Part of a small language model's weights.
Architecture: LayerNorm before each block, rotary positions.
Training: a variant of Muon for these matrices, 112M tokens, 6818 steps.
Each number is 500 + 25 x the weight over its row's rms, rounded and kept within 0 to 999. Layers, rows and columns count from 0. Numbers have three digits each. The size before them is the row's rms in percent of the matrix's.

# layer 11 attention query, 64x64, rms 0.214, rows 0-63, columns 0-63
037:524501465505550500515508509493531526461494532509527492489481542518449503504514471508507527540516525556454509504454497526508498515501488515517496468511454462513540503501540521466465502492510491
042:526457520512501507497524526508457516493504523510513499463507485444525529463497525498522486505530553513504526537494476509481507495493484511478530512489555480515478505501436447499498548485521475
045:524522483509488504489513457519566475499507477509447499539487464538483456491488470496492492466482462510553526469504515500476527525508502528504474482510500488503525467520556520488501461519504487
051:497434535499502492528527544529452494554523518489571542497518552452474512511498493509501519478500506479504519509493510487488466510490503512514494507487501506504474512526455489462507493472480489
051:487509496495479509524491553474528520490521478488484450524531516481535524465510543475519531544537520480503453548533488468504463482488476514498534516489480512475513477496464497484486459483497516
057:487443498515504521527495514527462519533502520530517516444481510470516482530498475471542550500521496526490490504502528519503482493500505467504496512506449462555502505491483482506556509457482523
049:508535508511518475458474493526509494455447473473463513534497487506532503484521472506514466523499465514531534515550497497520531461515526432484482470524513518469543511489508488497506503507498514
059:520525487484508469477540450491488510446484492523486499466463491497484479519541484492511480540499476546491525498495469539482516503471518505496495504518478536521508518498535499450524549550491526
079:524498534503464469535501499501502550500441475481496505522478517466540492481520466528476505481512500519514480547526465471527512478481526479492480499511497570456497510521511478511508494542477491
139:488525489488529545470488489523482491536527530463531507513538497509497510504502539464539490482494471483507497499494528489458505513536482504512525458425531448512506487507458527519477487483517499
133:477477475494512489501457544503506440480509495550467518483531459533512478499461544514498505473510523520536515465466513498541479512509497526495540504534456472536493505509487497529515508495487478
142:466457517510464482501505502508513524519489510525510465486456489501547461510524505484485485476515492477550479528537511512480496523497524537519521488459508516505494525464493490521433541539483463
144:487495455499563471499495512540467482488481522496504470540515495507486494537469498492555525531515494503531512524465491449504498477526448463535503513503520539485474481467487475477513505510493517
159:522514455473494509518522500521498525477466467503525439502495504503498466536517502510491523487468537493515473467528505512499480504503485493494515518510509552488499500474527429568526496472524468
150:517497461505506550518500532474529495488497498521502516509526531512499515479494508504512490486495520480486472503485491496472537466472527469482490474425502517475512529475552551530519540479520449
148:511533481460457485511468542474475474515509455486469483511509471518487541539467472522502486563493547474509465528477493511506455531492512485505506528463495499534506506513505505498496507515536523
034:490544500502548501484505458505533492499491491467482463525482488529530485461515517511480513518495540524512473518503531557522541486504521524491491503533489473495477545473523557465494469475480500
050:445500491499496512492471528440498508532513511523519467509499510523458511523543476471508517521474565476458512508464513486444502493468509511494504452541499503489522489523517499500478521475497517
050:523491488517483487497479532591459552495455473483505523467503483487494510494517547479541512469531479505496552500503496485530462517499532468494486515482509496512499522512475485511513491510477473
052:470479522522511524495515487447542498512525505528530458492507533495483513530491493465444508515503557472471461518469505510483504462497482540508512526512525507509511519479503490454489528465540519
054:524495507457471533521471500517461518508460479461528515510487475493487462490487492519553523480563459548493524518470512505478498521468542462496492480494487491499480525515500501529535489534491510
061:455497499467491538508477547447518530505523479495529469549561517475513512502486545484507527517499507472481494540498506484499475454499482490527511504494505516465500501544462474473505503480520476
080:496484519484482509520477556463491499512473491522505491507542558461501530482508515505501534491518539497488481518506508471490461477496499530500536528486487555459484481564475474474486486470496482
078:502529520464511512463512490522477481513516516459537526503537550493465476515494535467546476505472488490505516477513535499429514507518481513509516499435531496491505467531482522480512489490492503
074:463483499507483516501497539453513515495522503526489453505512477520489520523509490501499482534523478479498507496475504538523449493452487503486483513588472468497489533457486516488502509470540480
110:501485525546493508543506519508518517525484500486483501527467484513513526491467455521456494482528524480486469512527484465568504491485511443483481500548518494467486523463524492502480479467521520
152:512498488502517537531462462489491530505541484479515497506490466470523525495496490532491543462479534521505479502484449474497486492530513531543492463471493497531521462505479490566499488500455496
161:497521512452491497503501496516489446487491506484517545531408485528469516502475521506477476510495501497508488473524535480499472486505489550518511519470528500481496538524520454499489524493498546
170:518529496502522496489484450478509489509499491474482492456546480486473468486482479481501534468510557523507532489542517516479496504442511489506550514515515536507497451498505556472482484510503522
152:507466492465503470536496492514468510485463544499502500533467480491517504446509518520493562516490511456527519493482537512530478490468494504499483499503542469486532502457529539454510520517486479
157:472466498514484518456509527517485523476470485468491479483524492494528555470507444480500536502529534477511538471483517540488500461562484538509482484507503490504452502526521502502489486505497527
145:503521491494446506483486486514501489531499482478493511501520467557539506473500490503505525479507502468469533496519481543462527544488431508493482559487487512527512542530490503514515499482484463
066:501540476527462527490508484518486504495493498479470458438487471482528481457492543538507489485478479529527481515494514503518535471508523507469480497514473552475470539499486487536468483533519497
068:501500483537491478535518513469497510528491532503422494497470543534495523489522536464495492481514520491464503479453486474501487494538487541484508555474516511485503460514490512495538520527477490
062:460452497503449503494516512425491514557536546541495497551508530482503514494488495510470508500533487461468513505509468502484472484490483512523492512491556481483502498522502482472504494487503501
066:502497559477530486530464544476485509500479518460489539510521529508502508446504513509529473456482512497496522474469450483501506521510483529498511523471494483475513468522468507525550481485460485
061:486436551443531509503473524508523502507459528498518563510521507492483467517514469504517512482483501522493507493484495486501539517507492496497518492457493499577525485495472464510503512476519490
083:522498483451444493517467531512490501500519516507518500499490540474487498503506521456563505498524457477510544519551535471477481507519545473494505491455485512490464464519503489517486482489491482
065:493497478482459471480490526497486493531488488526496457508529518464505558515489510496503518505537518510495457528472557500500458486500516483511541447489487466493462499547506506488497509511548465
072:505553501499517532462439495473508528479458495515501465467481547505467553513547516498507509519487473556508493488476521528515521475498506523488501477506503475507497498453514517527503471491505471
117:500494499514541498487490428489509496485475525465488511527528498491499501520520505543463511477460443518474491461481495524512555465508474508492470500520520533553535487494515492509535516495481507
105:500506483506490490494441463523488508476513514476529524502487484478496527487504537470528496480510397528529566492517509532510479481484514495492469527497483491494463515506500528485510530508502508
090:455491537490526489517536508522561488501511516512496519525523485560501465498465500492500473531499532476505483474539496418496484514503498517469533500482480482515472484491503483497481463475472507
135:525487484473504486490490506486500528479510513523551487475477502497452459509524496517579496530476487492504533500499481521432499516510470491519472496497517547517531465473509478532519511489462484
107:528481516501515482492492498499545522478550493462502497490464506482478479507493525474477492479488496448522502450530501523503433473511517499500473513533531487508531500522549521498446533503527526
102:487493502523468515545513451494506464538484502502500482512526503557495482506468528505484503455545490485472497492501486521467526544488504492438494512514535469455485517484504543505523481480506534
114:538501515511493504543491515509471555519493517484497520506454473512530504474494475499516484515516499466473524535487484471564515532536507463513466498513532450464526490485466492528477488524474503
129:526464497522499492528504488558447470535483479506546509475507509464489535499534513479520514465514482523520461516496497511477514461507518471452528502456470499519463529512500488495524539502509517
059:540474505483516471514518534486486506568509488520482486503481531495509506459507540458517490490525507484495447496488473499482476501503496545493529538463521509471480479527446488504554524498480483
051:498484515479534467494491504517475485544497489486528545576516488483505490496489465495540493467493486468507495478496437516499485510512494485485489501462554476511519495525454506508529509472455524
072:501519478455500518489495463550536482460480497501545484493540431505522517518463480528473499537507486516553521516538496489488516504494509476496487489538469480490520510473529480504468477522511507
075:498486535524500525492518454520503485497499484509542529501513473470492452544470439528456496512507496523539493486512544478518540477504490479487507510510482506537497527468532511545479503487546508
073:494501456510484510492510530466487502537548479545515449476507519457524537516539522476505513509499513481481477535510522513541439484491508521516509552495513507458467508521510494466496521489514498
074:534447531522552508488507472542539485482517483481467530492531484509503499481499491543474504510508449504518463454507484516501531514483486498465475494519455496537519514482535484490502527499515542
076:490513503522470522469529512448487524502538479529464446494459520510518491486489514495493528533541526488486473548481511520490492499483499535540499475537521486456502524475509526460481460491517487
096:467530497479525516504488494488511514503476547505538499513519529506500496497543537487447563491464523553483483519497482491518499515506485523481500536463470455515514512526482473488505446472495475
088:505467480487530466514481551533532507487503471506507524473515536551464482491495485475540468516494528488521550484507483524495459525491538495477482504509509471468495476498535519490519487505438519
080:526497517558492501490496492495506461474526508513504551495463489463452525505484458544478447486477532471503505462478481538484494521498480504515501510496515503507488524470502535470481517514562501
124:528487458489491478464502475503470482458472521539508505482491543470472482531553521542537527527462489531480511514447510544488516524489496499518475481482480472538529500513504493476506492519488487
109:500465516527482485527557471539501478468524509491516500494507492509510472504463444517529488522520502502497501500538507497487535511505571456476487503507516524527475490473546478486525488475463534
121:481541475470469507495489479497520469475475495494485500533478470527527514496497497521499504487506538575524528489476479457511472513482518528519522494476494445452492544513502531498463525519527509
111:495493528489510470502486499512508541518430503459469463486523507477466535515542502503478505496518497528521481547463487497491478532470510514500496521439491519533534491521495482470493511554519500
118:549495533463532503516512463508479497499536503448495539496508512514509517457507513527473523517495453534529472487517471533486496487472485505483491518517434484511513493511494521473559482487467514
100:504501511507500514538481511501473532519537472517544450504465548475488502553516483477492490503476481525494487532505492514455496524470523503484522508476456477539511516456491458518535489456497499
# layer 11 attention key, 64x64, rms 0.216, rows 0-63, columns 0-63
038:469470511473454513491508477474541494504561523523448484516495513459493475540496518494546505464476484509515523468495493481527484501530474506515461521487528508521466486549499527480502528520519487
037:477531516485509496503496433508539491479522478515493510487445523498490478532474454485498509464518500496512482489442522502516501561473502535508503522486446506508466504481539509516535487492487522
044:475485509509488505477492534472447493546535542484539495510545525485483496536516509538484541504496507498493494460521501504471477493557470474477485485490464511489514501473491464482487513472552478
049:527546483473515497473530436500518495468473482490474515492458436522517464482486478462492469492521477500496529529471524517536522483504537497507537495465499498491503514489525524518504470540508498
061:499459521521499498482476524494475512515528493514519490515522547464478503526542526550478531519488519467505500502527496520471455512498443491554489489491505504515501493532470477451482505475498447
052:498490498535517476511489440503527441455480464507477486538489456530476461471505462512491483462479514521527515466505509510471497526488519515480487491495552499475480508539536532505508518495505505
060:490485514512501492510516485507466493498534502517501501462474443505542476499465460485512473546532504523503480464475503507527531486477510499504506511504507445529461496438550505496519514494546531
069:509544453486479470470503476476553504467514513514527482475459476513521537498508450486509496532487483500525513535481479489518493470525506489513511526523524522469494536448489526494495539541471509
114:510513513506491498491536531534530445483508479494509492514477487521484514520514498477501565471451507518524525512468483515500522490499522511457523496439493525468474463517457491527512507548509471
129:487488489468500454516490466492506485484515507530510510487530473455524497475522553488524485513477493546504512493465455560470476527517491495544524516459503511454510501521543488528510491505527514
145:494499485460503475465484508500546464517500544496520513470507516480489489472484525492526493460557515455509515508547469504518483509488519548494501462497465470517487494481505479512541480500564500
144:509507480510452449520457504496502515502515520502511475532553499463491483513496471485497464454519516487541483513529493510513533513548512545514511531442496492461511520458514486468508518498484502
150:502527500511515483499536476496478477556478463482529544481499537470520500539512508515508491505536528491501530511482489462500480461495458508467452488482506500531535530441514491503464509523468494
153:469537507508482507473555498515462459459521507493520440519516510472519501472490513517511484449505492529458499523490512511516460484510512497501501550487494468524542461502548507510512509518502470
152:450454456501483510512526504470501494489519475488532515486469496512467525501519508500524480476520504476557481470490507476495518474506485470518554539495510533509574534533498507491490477529504495
147:517466466517509497461508495475502491511450521480509460510465506442528493499452511484487496549517481498517516495500453461496493551506525507504526527505490525526505502547533544518521487466510501
033:507470529499501476504503555524494495502547506511523543499487534470467525498471500511475479505470465491534465505503518464482484499428500513475505578489480482515489489537476485490483511499495516
044:503512487474523479478497488523523534487472458490476496452486484496542491507488475468553452488504470525494487523511503461546507453458542506533510518491493483483455503499490509536517494534485472
037:461534502482521482502494485458502492498528560502509473464454560530504529529510471494458474535463521513490479494464520475534469479499455512496533504497460505500497493508496537522513510488493506
059:529480489494487496478505550451494479526517486514521494519530500494502501495504527568536521491501498476503558476568478512454511530501513471510483468498522501489507483518497472488469486472459467
054:494535489504517516508516492529470495510482495542466513499479491508517527447501503439506498529503497495514443550500511492517503469513514498454547495472462489420511499508494489536518504487511513
073:525443492545484519502501512524431514532511495512485508480533486467473481486516539519512501487517524486496465500528485531481473513454506503505474508533527510540484522533469475468501514448488493
071:507494462500490526483499543493500487505537475494510493501521514486500516479521546494516562522538513451473512532556470492489488496495504500487478452521513522475516503492431463493492488490466459
065:497481491500499488503505495480511491474520507499491525497504471454509484471527572487516477507469472555519540496482448575472482504480492493533492507467504528463488491509531491515499472505543508
058:513514453478486474480453483514550471484497495501515482493543484487488521487526477535507510502497516510496529484500460497510453504510525542518515496473508481473527557484467475474516559536519527
123:487474533509510502538480480498455526530494494490470518515530478483543475484480536491503438519537494529497493459501541503509511500492485484511508502492498460523508475518572485504480483452537520
140:528509487472503507496478476488489540497453525524501513483523519499501505478492490520495456463518510502499455490508544461488451527528467487500492496549499508535516552530492535482493522476444534
157:477511514474517510501450531533518467515480498545527471484485511515521492465511502510477486484469509496529497529544474475449465482531510467462497521495552517501474480537486520527462521515530506
142:523472516451494519464533524510499498488485515520504511543497456499479527561482525444500500469514532519509470516534478543532472515496477506448474484482506528514502476483503523512462506486474499
151:473500456461546496499482509502460559480496470503527521515473518510517504507500487533533489500527497498491457483526460515498530523490491558479481509530505463506496437516501513474519523497538476
157:464552485492505508501525538515511516497498484498480535499499484450467492498526487509445520506568474485498498501474486500475497506511501465540516497521517482496460478497522502520471571459468502
155:510518521473536509502462523530457489501517523508510450504499477481474478501532479525492486498542487461444520464510478489506537509481475521498519498492468467510514533509536545499514452545475512
061:484518490486452513526466516498453493483506492493499509526508517538471453505494513490528537495486510509523456490500481509445475481522509455514456508504535470559459524476484513496525479479492533
049:494523511498516506477521469455547527490459520499501511504530470509508467509480474469468484525466491520524558454544506528496505512452478510491503468497463488522501517533540491474489527530524493
056:492487480485516536443510468524547520513536512522464496494468515464518509536513499473485481473490472496489552510519491490523497439507492509476504547488483517497549474525476534461507506505488526
076:467481490510547425514510495530558510507516462534520460490523505482474518476482500455457496493493502502490486528504493495535492520481485535501495512459501529478536507543525476495508526511475486
067:526492522511519461447530433539498488489508494536451514465447469496499482512467481544483474513524509503526520494483534516511524493534504497491506519456498510520526485509533517477515518483481520
075:513511470546536501515515495482502464541456499495478501480490450522482524486523447516508460505466475519490543483499515522520530550513502488467458443501497512491512511489485474536502496510502467
077:502470481481456558465485530481500517503541509517542500531501511503522486492488518497519510548527496515470496506532509514467479466494505458515497468559501439488514469461498523491506498494486533
082:484490453515456496540505510495510499476546536514516518510459482498483480482466502485496496554555507447510543491511505504473490497520530482447504535519509526497507484486506515488538528455486493
098:496510507539493536491499482475421526528480492473460494496511510526466514518529482506484536502483490527443459524479541480535483501514475492525489488502491527498482533495509522476476487513545464
123:546505527466501471540477447559526461525493481499495530504526491478512499484529477493519490459461465473571534515507466522481535492519500503489483515505460490500487497500510515491510507499484513
124:456485531475513502512502494491547476551487503466475483563529523546506477480467513485518484492504531477507475491549502467508468497513502472482505477520497490493473487491524503546479462480506547
138:524487496486516466502520496478466501469504483492581510488504514512475503512511511563548493479476513521493550503473438521456487543493477498526486501471501502482510494497531509521501507527460492
109:476480529503538540511462515518531538460520471501501481490464514498517508486524481438537453509462506469501500514546477522475471490491525498492513508551527498486490478464520528491490531478481508
089:510461533540481508513502521522472493546499502469477482497502422525487515481483513498526465487525488455488468471524493519529540472499508494468477480523510487505519484505566508487512468519521521
109:505522507519487507513510496491482554541506452511506486531480475539559475495466469536518474530532524488467523496470507460496523505475495500497473482525538490462472488520454471496511489491463493
129:488487492523505516516505532560461491535481470492504527476501504467508501495561533480539495444470486545533458506495492500492514470486507494461530500471476471532511523516481471484488513494503537
040:480554462486498508527496511463526520461540493513489442474500516487484522490510499507493487512458517507521548483525508484526510466512500523465468481501450509517474506508519488453459463481506466
066:466464522487543491485500523503529514506493505512511474477509513471518501504495512482451496469524491520495522503519491491507499557469476540549510482474498551457569475521471484470507498541510482
058:505477484509456541532473505506469487488498476473510526520492528505500479508574547528515520473474519511492489495494473509481489489540511476460465485548507495538493487452507519465501474477495537
070:503492474507483442489482514505475489478527526502471505522521499487462540539490537549528514473484522453500529486440495525471473512502510508481512540504528516486499480505505508509493525461524557
085:539472487489470571513493512484534513495471530463516532534484498519511477496520498517484469534518502497474552475523514515467524478519511459488473474526523479535511495443467521482494500511490498
079:477548487482496406479480507521534468486556519516521470524507478507529520503487485494485494481486527492548484503491462506473486480516479469469501512501508545470533520519516490515483497477489498
071:471519520479534499518501535474517529520483477480503474504508520453514513513497532468491508462468461505465467521500522484547473519480502547544530515486441520515486477515499492501487487487545463
085:484505509434454514481493522465467542496515505519476468486516530467479522475481518517493497493509483501473508522454504523525472464501507521580503511478529526467539472503476498510485511512515502
112:533489465505460556477502510498487531502521485500483508526514525472501502497513538506498535542525499486446472489521526511490499490479470467539459465544531477519526522468458503471503522525483492
108:489456498502476532488431537476485532504505505510541489470471512506473461508513506505486511530491538503490488575544495522456517468492481493526524479520501492503484534498489518485500489465534520
098:473497457490523485461502496445529491508509508559508491487479485488524526471528526493537513511484508521455482538476479527530454490511497509526484495527522483484507512481482489500573461514524485
113:546449530498457515504547506514497471482502477482554510509530497488477473475459472529522504478467491507537522505516491529491536508510528478526495499528518478465486467491518490529531474488451490
106:523496476471476481486492515480519509484446541549535495477482461532523525489459496537481491481486494486522501480498486478512500472559502501508514492459541516505484527540486521498458526521542523
104:479542459520497541499471497486499508510449478518491482532526492467509527546525538435472498511472502515480495532511446470505538501516519546500509520471532527486486516493476518478496503507487493
104:541497480465555468520493503539472528482503522483478502492481500500494526508505527494531559532465474521503474478508491546476489498446480486491497493544469499525477496541477517478537506470519518
107:532481500556484506533461488550472497469473517476510475498516528450532516516506518491527482514448486509463504500494512492475521506477540493479510543490451492506528534488520488459504535481489508
# layer 11 attention value, 64x64, rms 0.224, rows 0-42, columns 0-63
108:518485483468463507529501558499508503515542462528496504448513523524507500474527470505502509488517533535466526470484531447514461490498514512517492576476480504505500492495494490518511526464490493
114:514521464532494542489473500525478480503505499568479501550476485493491446503525499475513500551519526544475508458534531532523471480514491481491488515495495509502503539477466505465499477477489492
108:453486514523506481491482446516514453475490501485492520508518514533518442503559482468484526488519495529505450481491456468504500521505492477508482518504536511526540489522477535500522539504474510
105:523497504512485496551510513506497516493449476503488502527502537509409526484518469552503491526513486503547485498490489467490490503505460496533517468502495497496537462545488486484519509470517471
103:513478516477514463466486480504484491489525482489505503483528522488487445505472500552477468541468516496542531533482532465474478459489485522491523527518534517508451526495498549511518535491497502
101:554513522531487473487515534461528488454496487475517451550514500496490512497495507515491522461503475469535501549513455516476499482542499482491511535499526494521469514517443524495492524489478505
097:472488473549499487520526497513460492480547496514495516510511522531505520500440460476475518493500487518515569476478526504463471527469496507512519481488491526526500522555470499538478498470498508
102:502509514447512490518449483503519477475518493501547472488522488510541527499509494442500449498550516496529499501454517499494509473489494489509484468503528493503518525535501502508565515479445497
110:531510454504468478516505495526489464520494521476463503496488500511513496539509469469493467507505574514475532526505500511498492467525489486516512493489531531437507470554491477501518557487489495
101:514542485509470524497484545500485529467526539486478495489535503482523493533500543519492499493446532517468456476506523451499540491513474459500485505483509497470479505495495521491489513559541488
106:557505457487502512455517519494510486502482508520493533503493526520491519477517458496445470549490492504528512471518491493497514510478480512560531501480440490511502431492493511514476505515474512
111:513532490530507491529503484517500520507498492522464501498502493530503491494557534484497422474528521493476499500478490523522505479465505515517492501519546442527489519496499479467455437503510533
096:529487558526489509494502439490447492528490490526519487489501499500497546504485495485501509513536508488460519509520467486480467531513464498475512475511502449464555472522523469524526503504528478
099:474473513495535469504477491504525473446501512506512513468492527507455500486506515503478513507504546542468512504547440455529522468554527490496524491484476510504508532512516530481504464495524520
101:548458477507540482517513502495522497529474455468461509505493521497526485496495513476510497501479495468527528459504453500534522503514476473486462545522540480546544504511491495497512518448483500
100:531508463495460505534528483507528480505498482540472445474507481492516533459492549469484502544479484526517526537488525501532528525485499489531471496484499503467464467496557487502500481518499499
106:478522475506469475471509504510498541509514537510504534542491518501431506513492487483499508474475508472487469537512438469478445520480505490503447516497505502528502511525522515524529480496513546
108:506468480487512495524521487527527492494477527458552524498560505447507505483460487529472485503509472526482465501528481519486472514568474479521473522495506510477510483482529524508467495523529493
107:485458520461538535481513509497509517467501443508469494460532500511475493493513491550556503509511558524497494511532497509527527535523453524473513488485498462508480492455493513493505499485495520
100:520508470510519456485518464512515499516492503483490470467465507510505470490506491515487527511563517449519523538501516529546469522504478468559491448496467479519517502498473501503503493518544476
127:514446496496474469506498460510498507505526511520488530525536458480461499467465471502483492503495505452510514512506459518501496501534481491503488486491548516460570509489454493516514523526518543
098:491509483520510505505542510446549490497531493505492523557515463476516475487519525513541523505503505418493510513477482525452518479482461483520509518483521482500490479519469488514525506520475526
098:499522482512487532519458505494490488497465523568473503536485535483535522489515504498513530496485513516502508483506550490460542523538472480481479466517484468552476489475499473468494458499528509
101:501542448514492503496488495511501473458526508469491483495506539445509493508492541480513501497537512509474505484525463462480540512483532551524461524529499478494498511502504465448509546476479502
105:505491483495537495535492511568551504485529485536548510479523512513496524505495468525504483555479521465442502458500468503500484514484489520475485476501498510506441501478523489477507464501491500
104:511492523491490489515477552472552510507538535512541491491509542508469535502507482452532490514478510505575490484491508485470488496490486506498468514453473485503504455504497481517472475524541486
090:477453524451462459562500486471488486481528491509488496509477527524554503537495524481468468483488514513481535485494534532488514492493483490492505496488534530534516483477496501460516512510542534
095:514501503499486527540553500508494501519516523476485522527448501441488478540496514520488491479544504477497552468459526505512503490487504505439457503487483493509523461534464494496486490468491519
094:433520496495503522509493458531531497512461525469518465495545515485508494491507477488534480455487493458464514501473488489479519511465536519493495519483489539508484472544491524470536483508522539
102:470503469507489524472542471554522457501523501519486479506468498502531540483542538487510462453484503510503525518442479474499510513501494529491517513509529547499513500493493498480531478502444483
101:460469524473512479503489518542500472541503519513537508486505426467518529572500459497519507475496490510490479502516513503499510458484516487534471500559486471470517503511477494518521494497504497
102:475524463487484515521443525544479484477522467548499490519497520493506462484464494488480485516470507448509525510521510503503568496505462509482483509538479482492525483532536518532488478530506516
104:508527516485514504459482495524510501441496509473533527458519447494518483523519495547499512535531485486504472503516518531506486453472501499527493444468536535528501540516481499468488500523496522
102:487474542525507488505528504470537490478523497475511511570503470491480470474506505554466503512488508501498510492481490516463507534511483524447498486508520517500513496474452522491477514526467569
095:514484508502530538496494510487525510489532539488541493517493540495532464539545462504460464499525533541508515455484507457484456531492461501503489505487511487502458509486498482454513462504512495
076:506482461516568489470490531503510483516451511503490522520523492511488488495459527467526476532506497504487520509513527541480532473486506463437507532542486495491494511514463512492476536495454483
108:546463513500507487512500530483519495510500497476512512496494535486479535500512470524478476507489498548538517483513495500490439462519493492469500493476451477539445469519524527451519543483511519
113:477498453527506524502521534525462498509511503495436515531510512533499438492511529480473482507475485493500478481537513496518445510462510544504494558491464508509459535499500513518490485504512510
094:527492484501510480489547498467485523536464489495495490530515495514492513499504456550479459535462496537516512475496484497485500483477472514546528510520538431544506514470521502465499475510481520
096:472456538512488485487479503510528518484490462487530532477512517508498529507512490486497522516570503513455488534517542490448446531490495499473534494471487490478473498500488554497508496492527466
105:532525469546531471510451540516529473486529493508497535502470500544463539523514461451501474526492501484490491460481487502521475507506518502507464493527523509515530490495510533483458517488508459
112:468467508480540493470507534496503524490476494468485540481518511523533519527462512570463515500516490481531558523529474530486487498471501478492493485493459499485497521473494516469520483518459531
097:505481487520512547516491530506489492515486485543490517458552511512535524476468514522478504473471490470505512461490541500489525474567463497473508516512465524457515471493482521468509535503492524
# layer 11 attention output (transposed), 64x64, rms 0.191, rows 0-42, columns 0-63
112:512539533469458498519495480498495466492480498483517513501563465488499521493461490553515496525494447470508523449496512502501515531501531483483472475533555493511519456475519499485520490524509503
116:503457515496449477508499513539518504449505482563521507501473507524492477496454512499566517506521516478523488499485526488441502486531521480471522490487527498520453497488531486514530489493478507
102:551515543512492536522500513550514520463487468502472468449518487489481500478483520480486494513526519495522466537471479507479503501493485520466500537544484488555523510445491488495496467491526491
097:493551460519499485495527469523486511522540494476480489504558516537491470528474542511482476489482469483519520492534466526495472527487473501484515531534488498470469485521510525480494448489479541
099:539520475522523503484527495500529492548475515521520479467541482514483499434563488496504510470487535494512517485482472508504554544481504462481474480489495480476513473510520465472527493504487499
102:491533479495563513498494524523469504522539511502543514493470516487487533518487507500519504503503508471509533517456510482521507542494437483509493464509481472461479502501499509451498487468551456
097:472517477457494495482520487492543490479497516514490460476541458507511507514508525497481517471471526502510516447477521495553495516507518506489501519516497457571480513497537479468451515516534499
097:486487526480488507501533527508524505462479531502489499490498532513499438497469521522426481540499535493481496505500487482494544505488473525534479530509558495500541494508484503440504470502492491
112:495457508501490504548516487532511421536498488519530512533539500546512492488481495508485527485526524490490441475502487500455506526500493525500520490505462486524504515470502522455493487452515509
108:516452494505516459530534474512443481545473492488485520508511479486462486498520472521551499523527524521470461518478484508513487489531493498516489485506503487493454526486462561529528504523501515
103:485487467457485510569487497489535522501475505506551481521537517522476512514508549491512527478494460517454533479501474457460474529544508523471523497496479488481498470485494493528499514504514490
102:501538518436512469522460521477520469513495488498487475476447539491505473501492489477541496502478503496540494520506490509476509504517518516505509516485481567471523508506520537471473535537452506
095:487488500510513475464526474468533503487542495523493488511535492437551507458498528516470534533494484479499477506515480539478463448519471519477531501505517521487509523493494555471504499524482497
092:516488475493489512505534481500447532534489493506455450490465522491517508502495489484476529506529493503513451524501533551521524519507513502476507441542512465477510477483528491534498496491467547
103:519526552508504525504533498500500523493521512469557508460509513457497482524487483506454495438493489499519514468473506543472501520502491535488478518540493532506469539492503479515502463473478459
096:513465461508480527549491532474496491525504511478510501539491481530499514481467505523503520477531489490490537446462472499506461446484533511511485504556541496466490502497525520490532524502480469
102:520474492466552496506530481562496541468517476463503522492501496493547467485502518480519488490489474469460501500524486518536502510519513449502482501495457494491509540489489508463508555504493540
101:508518485524512478499475491493495521489499492548461541486479542524493543481510470471460502527516463498405502494525511509542493545469484525480502501519497504501487514483506530490536489475490492
112:477520483491475534522536509471447497563499504512502488495510496494507546490499492491506481547521452529510462514512502512521497507503521482483494500481520521500486503500466438513536458548468458
105:495545513471505507531502457491515491490523517486521482518478524502507522476489468467434516489464482547545484521499489525462496470486505530487523524455516475478501517482493535487487507534558510
122:510500508452595463521520482528507501500506467483476507498518504508501528472496489480460549505494490488499467480477523483514500490509445528480517541482476518499522506521502474493557479498511498
109:499520525473505467522526486504515531490512472502544472522481459476543469498489478498491492484473559502489513538486472483518434548498507525529514496493494508476526464533469495511546495472501486
106:476479499500437490512522519509480507533528492505506455470499516500490465553515490460524495492533519462491523460511536501481474442489530486503493521492539537493451512530503520507505527487531497
100:518534484483487541522526520494504493462519505459515527487479554491480497506499500498541526511479534509449499488500497493454521490516564464499478505532485471522491470508500493486514451446509528
102:483477493529522483511544500466524503493525501526501516474507524502473513510458471489487497483470514462485488511534456503503471535541545484500512515445558525466504486469517482531487518538464494
103:458527500484467477527492468511473561518496489478483493521485464531519523511506500519511554515537508464468538497513456457515539500510460523513457499495509509520480489522490531482488487516459505
093:522455494456486502454515519494485463498535475520508485472494477508488479475491465486455553548531513514515483488521524528497530524503493523542448541546506516501486495519501494472482528497507479
098:480529499478459470493483495511526470516560485521514535515505522484529446502504522449471496503464495501548484472530521492502497509527542530503488478485479459495552498520487522526485477482498474
094:434489526496564522498501538507518486480465511454491478485532516510512500468515498445465485500504528497512480545542470485515502489507568507509519485525507489514517475477496509490507492463491494
100:513468541538470507521465575525489523502505489470500512497527507475496490481518546502493517471482496468509491515495490512505461518500530520522486526496498442500512484555469472442472495503507495
095:508475500539504485468500464554487488493494469495462486544486519487485473529495519519443514518453486504465462496493500498488532479518493508537498467497524545570533488488512503497512516514530491
098:494450492484532452528524485502483519551530524506521512492541516481495448550494481459509504484512465527489501485466501458471504483495531504511487501506521515552485457528476504475515520516486516
099:487474515491468520508507527511508472469461506543479469484481498529486500465490496458502482508536551510512487522537530492521548499537527457504535467496526466519508487449532479510493490461516502
110:492548512474527466510470474526490497509536466521474446467475500480537537507520474449494518533493499492508477500533524462555504528502507509482530523460463523492526504516511478505474499485512488
087:517500523514444509532510517524490525486528499542527498482459533488519514459470540510511502484468500488500512528490508489517494525509537524461502542508513431508467476502460510458497462481497477
079:485522480504532468505506477496525490490480525540531496477483513511499533483513485496527504471427496526483474521479513536458501555502485503491547465460500538503539499475508452512523486514475506
112:469527474517474513506547470501457528524505503545482475536461519527525504525479474515477537546506522499426507511505497476504523532488482500489494517499534474471471502506485499509490447502479512
109:515511477521458462503498464521472503460498498533566507474483468484510498521497463506567481482498503539530558498456475484485522509497520478506496500449527507510496497512528494514524515511478489
088:483525529502503515548479474544500552530508506488502472480478526536501501541485510519513501463494498490489514484453533464510525538484487510466482495488463456479458481538534495501505479461535498
091:480478471508505505480551497482504522476521505537512482461496478474541551500495504486487513572513531470480473569489474518494476508500483500505533487500496491489489546456486482476534478501495500
111:559482495522478488483516485508484510458488490446513476490504512507488474510474501544510489499463492476488503517499483547470517539535541477498506500526492479489572468498528478539530499502457511
116:475519519529482538489533514463464494528492532525530464489474499463469528529522472488478513475505504515498505534488547496529519539478500477496503503467496524532455522477515448482469499486529464
100:481473494507512469496473521455482496561494537514476497471531533480473526534499506526487496489509477479471497503506497512536484515511509528474502498460547537490465487523476474523531491552506443